From a checkpoint of a small transformer trained on Wikipedia.
Architecture: untied embeddings, gated attention, exclusive self-attention, skips across layers, capped logits.
Each number is 128 + 32 x the weight over its row's rms, rounded and kept within 0 to 255. Layers, rows and columns count from 0. Numbers have three digits each. The size before them is the row's rms in percent of the matrix's.

# layer 4 MLP gate, 1024x384, rms 0.148, rows 100-142, columns 320-383
101:141075112163169111113098145138147147147132167072112129166157133142142156117207151123158122171194163165118158161097121188108112138155093112116145105202140134101085102148117104143135103108174153
097:155191190083154095141056089083136161122096146159162169069122119094154156137113128185175136140110128156154136142149140180124090076100145101078095159108149140143078158121156122143068080132152152
096:087127145166149144146094084173103123153089182049103195150140066152089121098135144142096100144131132212188173179107156150147144146129139106168155115099144141165157137127137163131124107113165099
102:134119104101084063174061072056094159125135172191115120188133146150126144084127136168111115126104111083078104097100149140097120164119153146197126116166121104175190176076175111143111133136117086
096:068150130134144134113105157078124120162174183044130100145191158126137143169141132144109120134089183099148129158085096119195099089091181141117131112111128068111129143036124083164156135075117124
094:115118130121192175171081164177135134137104109112171107133161144120098103163135176141139115162153156140089122114103118126140177148108087082128173080119162106115111158068155133130131067154107063
098:155125146180112150130178127089173130177083108153097155164118133147154147118144119168140130099158136113127106146121149083161108087154048143084119178192102100112082179125148099184116125222124109
097:175203086120078163105161168115169159201135098151078149145154152094146100153121146128162097107184220143088112121086121137078111126188134163148131130096150117139104140162137195057057194195141179
097:102169167144136178166082131130117136152065150141139128141105163123190166118079117128163137135152165164118142114199141185135118113125108074156087092146079110160063175105125088158139133149161118
100:152138148134129075089157124101113109105139098101127158134121144161117122108127160062146138188141070086146127115095086138141075181146148159086101106129153179062127117083097087134097132100128175
097:139105120189175167135140110169124180111064119176116070143149123148132123087122146094158129208143088104170169150115138147040165140169153122164116157150119137139100146104116153099152103101105097
099:072166174137077139108078083121127141116130104140114155066114121147116102070152145139130129153129122138162170187190077110136186099151107080131127106077125161211101132181092080139132088148160092
099:163089137142159129110196142123125110166130120157085150123091089142119141134138083156098144108120134095099112094114139131168113156103175109113119137091177122130068198162144128195123144098120122
099:088128132170095152115161132079135107134131124169135118096110135186195130118106185156149138177130137118182121108120099127156119138156132174138099135126064128062169120178189140079092137105130177
104:172136130124094071181165153084092124143142193117033143169132120160112121167194128171075126189133153118178101097186167098056085159160098074114085119122083112189152114141162171110126159100094137
100:053167144098200097101113165138095105134150130170132169085130203149142117151141205125137153094131120156116101117106128135168138046086128109172140108131127124133162100105079103152123150124150064
098:086083119097126166145081076099147063099092139091137126138120165134149107108101218095159119109120139092123104113086114108152151187175100153163085152123112131136106150065101176094154126113126159
096:098138077142146153191157163199127148155105147141125132106162133157116062114097203134114115139154184061147134141215046103123148156111121097113117094101152130070157150183155122149127084114170079
097:085116109094105139100121078142164142109128128168184175129171083152107143141058155136165157158185148130104134162147085097128158133138137099179098091120197112050098096085206106132077109085113097
094:090155073098104116099094072106176145153109153109070144144156157109083106160116103132157104188118106100110162144114128105212146129121128124103152078198062088157162145120124133108145201104099122
100:119075142137158133131069156139120171081142137174153131133132124153141097116156166106136103136066119154113148208171111131089112146113082164123076188142128131101128132143108156170159102114136116
102:148151160126091128166159135085117100113114170089147136101164090118137166132075128134139126139104092104051116159101116181093157076118129113175079078082161102167130119123108088116124167107117094
101:035154096155076096117107143078129168121092096138073104109154126117074142060102121133108123104139094114096068105128130101133082169146148105120103148156076165107083109120055118074207086146180131
098:095107178097138109170152126104135132119110110121151102144087127056162109150072118101133099133133072107094148092114153160150165206116110117125097121147138185093168070119088139119121134108169119
098:121116158066151115137126124182133107137149149100134126163157071130100166118076124177153154135122101119150145095099096119105179097155168161162089083074184112078137149174135185175172170110142145
100:156142105142078122124098131155172160105137144169086106120114120141108109036120075128147206134185126153126164171146098075141099160126159109114097117152127126087157169138145134150061129143098037
099:141170130165094093172109141176140129164110117161110173176144155223179129129114105098133166150132198128172122122087137138202082124119116118144088131145179148140112126133103153136124141153125155
104:157103153154158083119127094110114074129124199131089168147137131146089175075112142089125179114113119108136080168118101180096178088117067104063134124162151139180168135120137154147144114093135159
104:096108108156105168107125116123109139097108111107178135181162117113174132156192134057097138106108127069137096133116180068097146119165157138092111145127141165146079120110080163101141102105139122
103:218130144139079120050100126127093129109141140197100147149133120155097098102109161105109055083138116098156212154100187170087114137100098146103165107134130101127146160152156189126120148115127079
097:143143081121144103133142076090170156046153136086093176136172149116136197136096130136126156165117088170211152176134127125127130120109110130146163129094028114118104106151098184090160111153080117
105:148181143114181100158147176125113088147128125130123143081082075136135182124147165143160100116111095154134112190129115089129138176182123099139152087143114155123113152122065125173141142179181111
099:129117149174182105180116120153171129093098202158170138163127144157171136150134097130095105108079145164166096109180155156108185151098166135147097066103115137157136105184122095190150127055103114
104:160101161134127153091137173091130093106096100099138124106048149145131104080101106110180139136103154102127103102122131117110136162127121110103144102122156130145124114078121199154160090127171108
101:130218137136114142055162115129099149119108099139083156199164150141161116109137099141141111153144185119203137090130118149144112142147060182082097104129138136113143111152124127138110049158092041
100:104087148105112177143151136121161159115134107098131144134137139083173141102110116148171102159160132107170200178111121144105095139130143134110144086152183140102121107166115108086167156170107151
102:113137184150169107102115179143111131135086127140127196142162120142150138118121100164175096121113168096190096088174101134069123124189114129112118126163181105148104128074162177120117103181134147
104:188106091091225060135188150135116089126144138100098157140170112152187167153154096173170098155066082114104181105112141062074109092100219135216162154107135098126153130141133148152104129142111180
105:114133039104122161129109107176124141153165138123098138141129176137151193143102125105170092100103151128048160079113147104034133107086113123140073124087139147168120166168164161049104118199080149
102:163173125143080148094107088128106155138172174186143151132078161072164112164148162117156164105111144093112154103095100157146124098141112113127052151147164090060092117131112143071153153105121131
103:096072118141151098100088140132062083104101164123110117141110061139089139195136109108136090150088129149098189120136087129121153112185161081097120126134147132123085124134109117062078129123179138
099:096115143159109128181203131139058142121116143152143129058175126139153145119052082128157116113186120146097123132083172133117126144158129161129076138132150167156118148117084176145189085101151156
096:103074123124110117165092153133151170082081077076155152124156135154138134057090148121188047132192150121145070093148149182117122167130122114079137102090164102105147168120118117131159130168158101